Weights of a small GPT-style language model, trained from scratch on English Wikipedia.
Architecture: RMSNorm before each block, no biases in attention or MLP.
Each number is 500 + 25 x the weight over its row's rms, rounded and kept within 0 to 999. Layers, rows and columns count from 0. Numbers have three digits each. The size before them is the row's rms in percent of the matrix's.

# down: layer 3 MLP down (transposed), 576x224, rms 0.0952, rows 196-230, columns 168-223
# gate: layer 3 MLP gate, 576x224, rms 0.165, rows 197-231, columns 168-223
# up: layer 3 MLP up, 576x224, rms 0.162, rows 197-231, columns 168-223
down196 092:502503466474522546532529511459515487479491480566470500485513537490490496482437461507516487489519501491465483467519494513523484488555453530546491516488511489477490503492
gate197 102:543481493494509524544527497497516513521466462491489503510498488478451470524489495511480504470506532528488512512480477486489506508496483490504483544543499540490493471479
up197 097:483463523484521464437502490582488512521484496505541483470535559502451489542527530484460478447543466497450507504477510473479531464467460520507502504497501491500470480495
down197 101:556495519557499503532525505470551510483511505515500520524499498487484505500511550500534503546498491502510497539504490486545459485501509478477490553512527493522500507479
gate198 102:514473536529460481471539504489522523516463490482486491493510502461506446457505472477487516503462525466505450549504522551562516500498484534505511512500526517528535521544
up198 102:512436529532519484531533503494473504499469480504512502468516491495523506451480440501512497529463501496534483524471533497567539501490468496501534534463513529480500487494
down198 094:502529480493497527497517533518529521491509541491511497495486473506482502535489512533528494472457514536469486483508480450513514504487548443498481518514495476490481507476
gate199 103:529487520516496492522536543518536486499480511452520451489501490531531506469528484518536509491492536479524526526492525490504512489483514537528525476535526465519415493548
up199 104:548472470541505507500522505541540532506510441486483461484549469499514539497507484448493474550514516503491501529501485489495507514514498527540503499551426558503474496500
down199 111:493499512460476489468460479491471486521489502507484508529503514479495465510504556520448505461479469474506482486494487505487486497496515456505513486451482512520507514529
gate200 107:488456464501557480506513515514475526515529515497519509522514502478507509491476507461509489477519500489468524535513489471509478443491541457503491508510505531495525472486
up200 103:470502524542508506462536503499527440508478524514500521510472492499528496468466505529496500529488524544513504494472516517508513540499504528529542491503502501507456511494
down200 108:505485523506522485538544527517478530496527523504486472522432527519517494468514482496486470505501507530510483500486522509533532487521576498501520526508478512502509501537
gate201 096:552433509494484517519447570484502455507463482499533506514529482436501519534462494506509530497524519482526493522533517481501468484461545515503501467498515513489522452538
up201 092:469547499499520436521522459508514493473532503479468527518515491537472490497546535483480492541484497505519518469472511499495516553549464492480511507523487505519486513449
down201 090:482480502518518451532546479488490565550487469481489495520485484502523567482538500495497534542530507513517454523513474484536508469535477547508474481466484496497465497467
gate202 102:514540469483507518471535477549544489468490454467499480485490507480477450471514496531463503528508500539484483524502493515480517509517532476473492480455508511553532518515
up202 100:498508526504531543505503524481487476470505515488494455514511485549504492498453463494512465523486469482509492510468497457491514534418563495489465497481492497495493519475
down202 103:530522486520461485541465497499526471525508518521473491491465491471484488481505527476486530477533462481551533518511476503531525473486490512526535487500510531521488479512
gate203 109:555518485501497499526548503488477502480509462512478479518499518518480508486544503520483483488499488497495492485495505492502534504485508510566470524481518530458499533507
up203 101:514497493502523473530539501497463482500530508509462521506497509457456484488517515530544494521513494480467475522539509538490490493482497497505467496514494453473522541504
down203 102:466521475498490551508504460503525537475487484506547472487499514518511542501491464505498523503493495512492486479512500473508472502489475505497503512471464504455517517521
gate204 102:460517555416481507486501508518537500522472571452497484549532504542512544495516508539517535504473498434484480516545499487527526520492509500511491515487544500489503527483
up204 099:465478461458530480500493477511550493535506508501498512511527506547499473503484537503486477485495511494496489486509482486498483528500534488504493536467517540513504494493
down204 108:494499513537517507522475473501551515503513491531503507495499510554518464540532485457507513476461520493487494502527483522512509556519475517508535484478462533485484493480
gate205 093:491493548495524496506511485487490475482514508513523497439518477470474471496506522493502461505472510508494501562525508477496502483506496504494466483480516487515481498494
up205 089:476537439555510497476492512544496478502481473493479482548476541474504513487495437518530535476507507513488478494492515526519496507504486485502505534491471509519517526499
down205 084:495519518521538546486462489556538488529506520463469487506483489477497455517541462505522483505475489534504529488507529476487488519482479520485471480474501497498476502546
gate206 095:505507514524499477470401514492477518499519506485459473531506522509516508496465490535534486494502469498528490505509516502503475537492516476527475569525535505484487548509
up206 097:520501519514474501473450513491471509503515533500456487521509519514513525497470484495513504526495467484513474488482501487537476537488509491497481558518520503511472577484
down206 096:516510501501509510499464520523493491483492467515486488467515544475490489480492547510473489523477519469532471493491493502476425542510465520502527532489514507480483555525
gate207 109:528498536504503480485496519479481515507478504472478473499496502519541476466532489517538482507520515508512497491489485484494544460418512459477456510506488498486487474507
up207 102:524452484477536501464500481483491481445503474519481510493477476514492458461504479490499499505493459508477509535514516535441494485502477548529500477495497538566518532475
down207 115:452511532528522485505517520476466485471549497522503485530494501522504490527515495487488502514506518513492534492518485525545500455470487516517471516516520526480492470501
gate208 101:503525527558444485464501519458505481472483541541494497514510470489501483488543481535495517508495528538468478540489528525520493503492491537501454490495495496498533533469
up208 105:523490443502550491502466499503493451478495524501481466497499495457548522521452484450475526500494513493521489486530523553491508540518517528554488527520504514469509529507
down208 108:518501479488465493472465491488485465499538501496484487500523466524501465476493478491457507511518525501547513510475526498504481512533501463497469479438505500498497486484
gate209 104:476487482471480494548463524496535510509498486525456520502494517488492501513507522511510513496493535455559482508488490514461517488509536505529499522506441548502464507516
up209 100:560517536478497508461494523536495509518488483462518482540549469457482504495479508495489439475549486479476521524504493484537490486492471493472461445502505490488475540514
down209 100:554473512521485476502491557460488529484501510521499482515467498486508528511489510543461527490493511530496501459473500503455513493526507457475456506480457500499443459510
gate210 095:552528538550522493516471497522491476468490472487514474545514493530540523480495453521491539494509535467449481520504528483479479510468503497489514533528476469519508479487
up210 089:461424517514485489466460499510552498479481517463510509512457495463503504483525475483462504494504441519479466464505527528488497487532485498465512466500529487536522489469
down210 093:526515541501542496500528469530442480491509440508487530500498502538500531454481457505505484490502517481524474512480515494485502533550561422524517492469482486476517488472
gate211 097:529502468510494496556521510500473508497523496531481513491506480453478435512484474496455518479467504485523489494486531505494467479517479509516526536490482467485503479517
up211 098:500487456506522536470498517516502483487459474476499463531490523471500509507510501488508484510490504511549499524489509501485486475467497481504521487523501551523504452444
down211 103:458526575500484495547538510464504527502525492523473522483474526471520517518489487491483539470502502498477483448520522508511504577510469528508495486479520468493482525498
gate212 108:508483510495475516494485512479570471513496516490490521519501532495489485490514486524470499549468498499500469517536524531512470436572477499524531514498539484514549505496
up212 106:532506521522520475491477496466487496461522497560494473482483475469516506536581515502467491495493487517528520508540513467494501498520480505504475519485488462483476523489
down212 109:519516516512518492515509454525428492472447505464515525493537445506499492465457518491497515478516546496495488517509501531492520504453520478501501469529505505500485476556
gate213 100:482524523522469501517533550482512519482521506496506489492507487536511500552510446529445475478499492572520482485507500479494471485492514500468486482477486488520550507527
up213 103:459537514514531464518507478501504499496504518519549543445504517508500485519506526477490513502524531505499512479514489484542490554513541474490518483483478495512511489524
down213 109:516527512526469546423505509540496507521495522469470458500505488558502487447479493507502505506512496513516538433538517495501507504551537545508444454483534505474540529503
gate214 095:502499515484483499467528545494512522495474520537497492525504511485470489500464512469500483528525487469515476477546450533511489527515499522526447481517470481459508500505
up214 089:509461448494521547508465506464500530515523460538485507457479508459498488479517496488459558477488571487516459519466499528490467512517482515494496532487470503500538462476
down214 093:454552505507459532495484500528488485508485515469523512492509451499543524546487491555512499498491492499517461536529507513491488511528538490520481535461496529536487527518
gate215 082:515519511529490480478499530513475441521459436543476513501518501501539505532513441456504489481456450514550494479497493501556488508511486483492485472473457531498483508495
up215 083:527509512495491506518547533546473455511458519553466558490518479472531468514498467501484484508460441501516517446499528493522504493483510519510498430501466527475464541490
down215 089:526497502498520484509525521459463498536489484560463506544514551507512505494498505474514501502496522506506509494477465504525473538514514494507454517491466496472490463503
gate216 101:469514511509501487572500458486497522513469498500491506509503468483475528504463509489499515509501526536530483505518484470492461495523548526495449509525517510499505485548
up216 102:527490482475524520432514520491517478506510495492486508485479504534503490497522486498511480502518464481496489484485524532534536520467488468494545499489496479465518502460
down216 089:544533496480508473484487522483490479489499527489474493499516505504574496507495450494481496514495485501474472482484515503532505533532457540507486506523511485554455510455
gate217 104:514512466481523481461464569495481455501524483513492489488509506518502494504506535494469539490514448471513535502476501517476504462510521480497521488530498484496457492483
up217 101:501526487494514478498547508490492476495550521512449500476509527507528499552505532491480544487514458482501507489497492573441515505516493457486516480539489485515495530483
down217 094:480489469491468482480479494513486514489500520503491511550519488464477495495460536495487490448514508511477450482529506513531522523514514517508474550490510459522529474478
gate218 106:521520504515490516511511544507488553495478516481497492482489499518507490482476505506531454516543484536500494475490484474480502507496517562507454492483486533452520477529
up218 110:521466495514492488473477443474482477447521536489532520525525499507485455511509511501472528542492510518519514590507499519527499498481480464459479486508493465489466512470
down218 106:479524507507510520505530532500455495521457500476481487442501514514515508509487497487527459448470492496491480433535545522486488515503506491510493486494510514502501481486
gate219 096:473485499480470475525476492510500487504528491485459500528510510471471493517497487461500510529514494500501482508471467526458558470486506508475488472538499471475514499487
up219 100:483489488535456463489538498472530449542483515490487488519537553526501459496506469486494541533454450499481464550468503509495532527517519538500497490520509512504540507477
down219 102:449489485507531463477436508509517501518531475471498499548504499546495489496451443459506487545508477530488493509508489501458478451519489536507521508530482489498514490527
gate220 099:475534540442487495496468506511537459528494521509501462506488481493524503502475496514495516519556485523503521519499476495495493462487513512504487491524491514497500530494
up220 100:496478553485492507502501531528495484452511476508525428506497529525491490508485491468518469503500479484476530523472511465470478495494510529473447531537508524538496578501
down220 101:515468506492487555499512568500496514490482501502504469541506515472483529498513502516506526549482459526501509530465514513512484497489480505521524534490470512531488548474
gate221 096:559489499532487505497504503506518493476474453515521485477519467476507467538507470526476455485503529506488489505497514465530460513517479512538456478476498523442448501511
up221 097:506490470506494472457476506517466526491463518484514529499511438470554482494516503537528539465515488532504502504511516501539497469514523498522507504507506485506491486544
down221 102:488474529499480491518504530509490526493515524495498491466490489521511507526467566507480481500492468438463496478542499504532479438486523529518506484505455558466490510472
gate222 104:532492478465524495486503519458516483469518501486495499527532470488535500528513494500492530494488562526516501495512514515507516468535528494480503509487469493475531472470
up222 111:474535493498538503519501512528462485518484503511552530489516494509492545473501463462522489528490490468479500477496551502522484500453491505486514490473527473525479496532
down222 110:547498461481511473456462560484470496481471526457513507516493452520515525512514498499475515513464498526500533483487492509483470499531488507495506473517532491489533507447
gate223 092:519551488470536509503516488486441477515536530485505511475462532510491521472478560531504520514488508522473508530475522481484515505517520467473487501524517511529467491497
up223 095:504492492515538501522451483554494528518500506521466494471524503462459529572532460472525498497487481520539542487499513510514495500548484494496487496503526450488463504504
down223 100:490474482488472490464506481541516506518441473500474466493547529530520498506536446495551516475503480537505517498512492494483509460498476457543521524466540531475527481538
gate224 096:496506451519514474460486469484488504543518498504488506459504497498504507485509541441501515512482489448515504504450465558500480451512480481488515478498506523484487461516
up224 093:475484483528502493471473493498504527470505544493523521497491470484541523458526518482519483483515478513501530467507515516537478487490504464491472512504431523498553503497
down224 097:498472487452489471557479493487499488487463505527494529535548508490488549467518507432524467508528523476528492528491514491511515490542538517470516498518524496514489557501
gate225 092:501519472524541534509513493506483515496463505465499480478517547511431486432505461473498497553491506483537520475510543496518516442549494489497485477504495510480488487493
up225 091:472507510489518500519524479508501472450488494502524509461539501518468491454486456555509469538498485466503484520514544524468506531511535474514480505486514441527505513511
down225 099:491468516506509516477523497530482488499493464548535459514490477521462453483518486483469459477512492493539518486509505473479490494552510493522506521525511490483477471533
gate226 095:521514509522509454473503486528537504511487564476482506485509494503515538491495458490482476486518472475495483503466503481508553501490522486512510475540489527522508518452
up226 098:520496478512523476453497488519527495526465535507461495494477480520523494466493480509492516481572501451502456517468494460500506482450506486527502494529490496518500496504
down226 089:447517525496515490506508477460524464491503452477500517511489508493489497511483504457527460534542498499478494519497483466496463479501481495499521459514495509475535533519
gate227 096:521490539487506494508504516472541489490479475496544493466534498484456518529459494520558488451508502513592535487486503513478453535511518530512513498526480509489435509529
up227 097:516531516462485454495524469540469519510469507490482508544508499500473461498484513490514480517487517463491458489531467535511507470503510496460474530495528486514485519511
down227 101:520489458492558535511448525477569493506502506492530480461534525489447529493510517540552494500489477505482532463517523523482480543520511528484525535495526535496481477483
gate228 106:522515540500507496479513546513546497486524467506499471464537462442544469518517463557513481474513488543509479498488525459475540478487501531503517453520525534459498499484
up228 109:537483488507460528488497498503476496547516526493482487538533519502501478518496461537496521497500501519490533499509500503507508502454481494521504491500467527496508496529
down228 113:456498504461521500496482489474513501466452559526497514491493459481475496484525499450515511541519481495507476501509506506519501503494532465540525525504530496476517485547
gate229 091:493440512498513480528447467534520482509514487506520539455467536513502472479496513476467516496537505525461481478533521487512524500539492504524486486470476505522536469513
up229 098:505524494468493496475564498448518497498468495496474471515506474501461510501508519548505496503511495466546530513484467514508513552493501496451532485525496498445477499434
down229 089:500554509497486491502520539474481529498480542483493495507511488552502539498503509507521508499492520501521477497506505533491533480487544452527533509528498504519492532466
gate230 100:502518506547489514507530453535502477497528465524456487492443497488499452515550495483524487491485518495494470543490473501519527459441486514466486524523489503474547489490
up230 101:499503518479482453488519498460517549464487520536516452502530486512497483488493528520463511448528469505483520486524495550463505529498463494505451486514490497526495473498
down230 105:495487547469540496488483512523490476544515519495519500489500469481507485540476511535508487575466513506482471484491459503513494437511517488480506500508522484488544523528
gate231 102:544549493491530483482466518488531482481502432511478466512523478481449518560510561484488499513483513492522523554471501537516482497490478490497483471477493460504469462496
up231 099:491548516507474486489516460527495483473478518521521491492521516472504511507463501499516484493478480499446505530485527459521519526525516491488510490493494553465506537496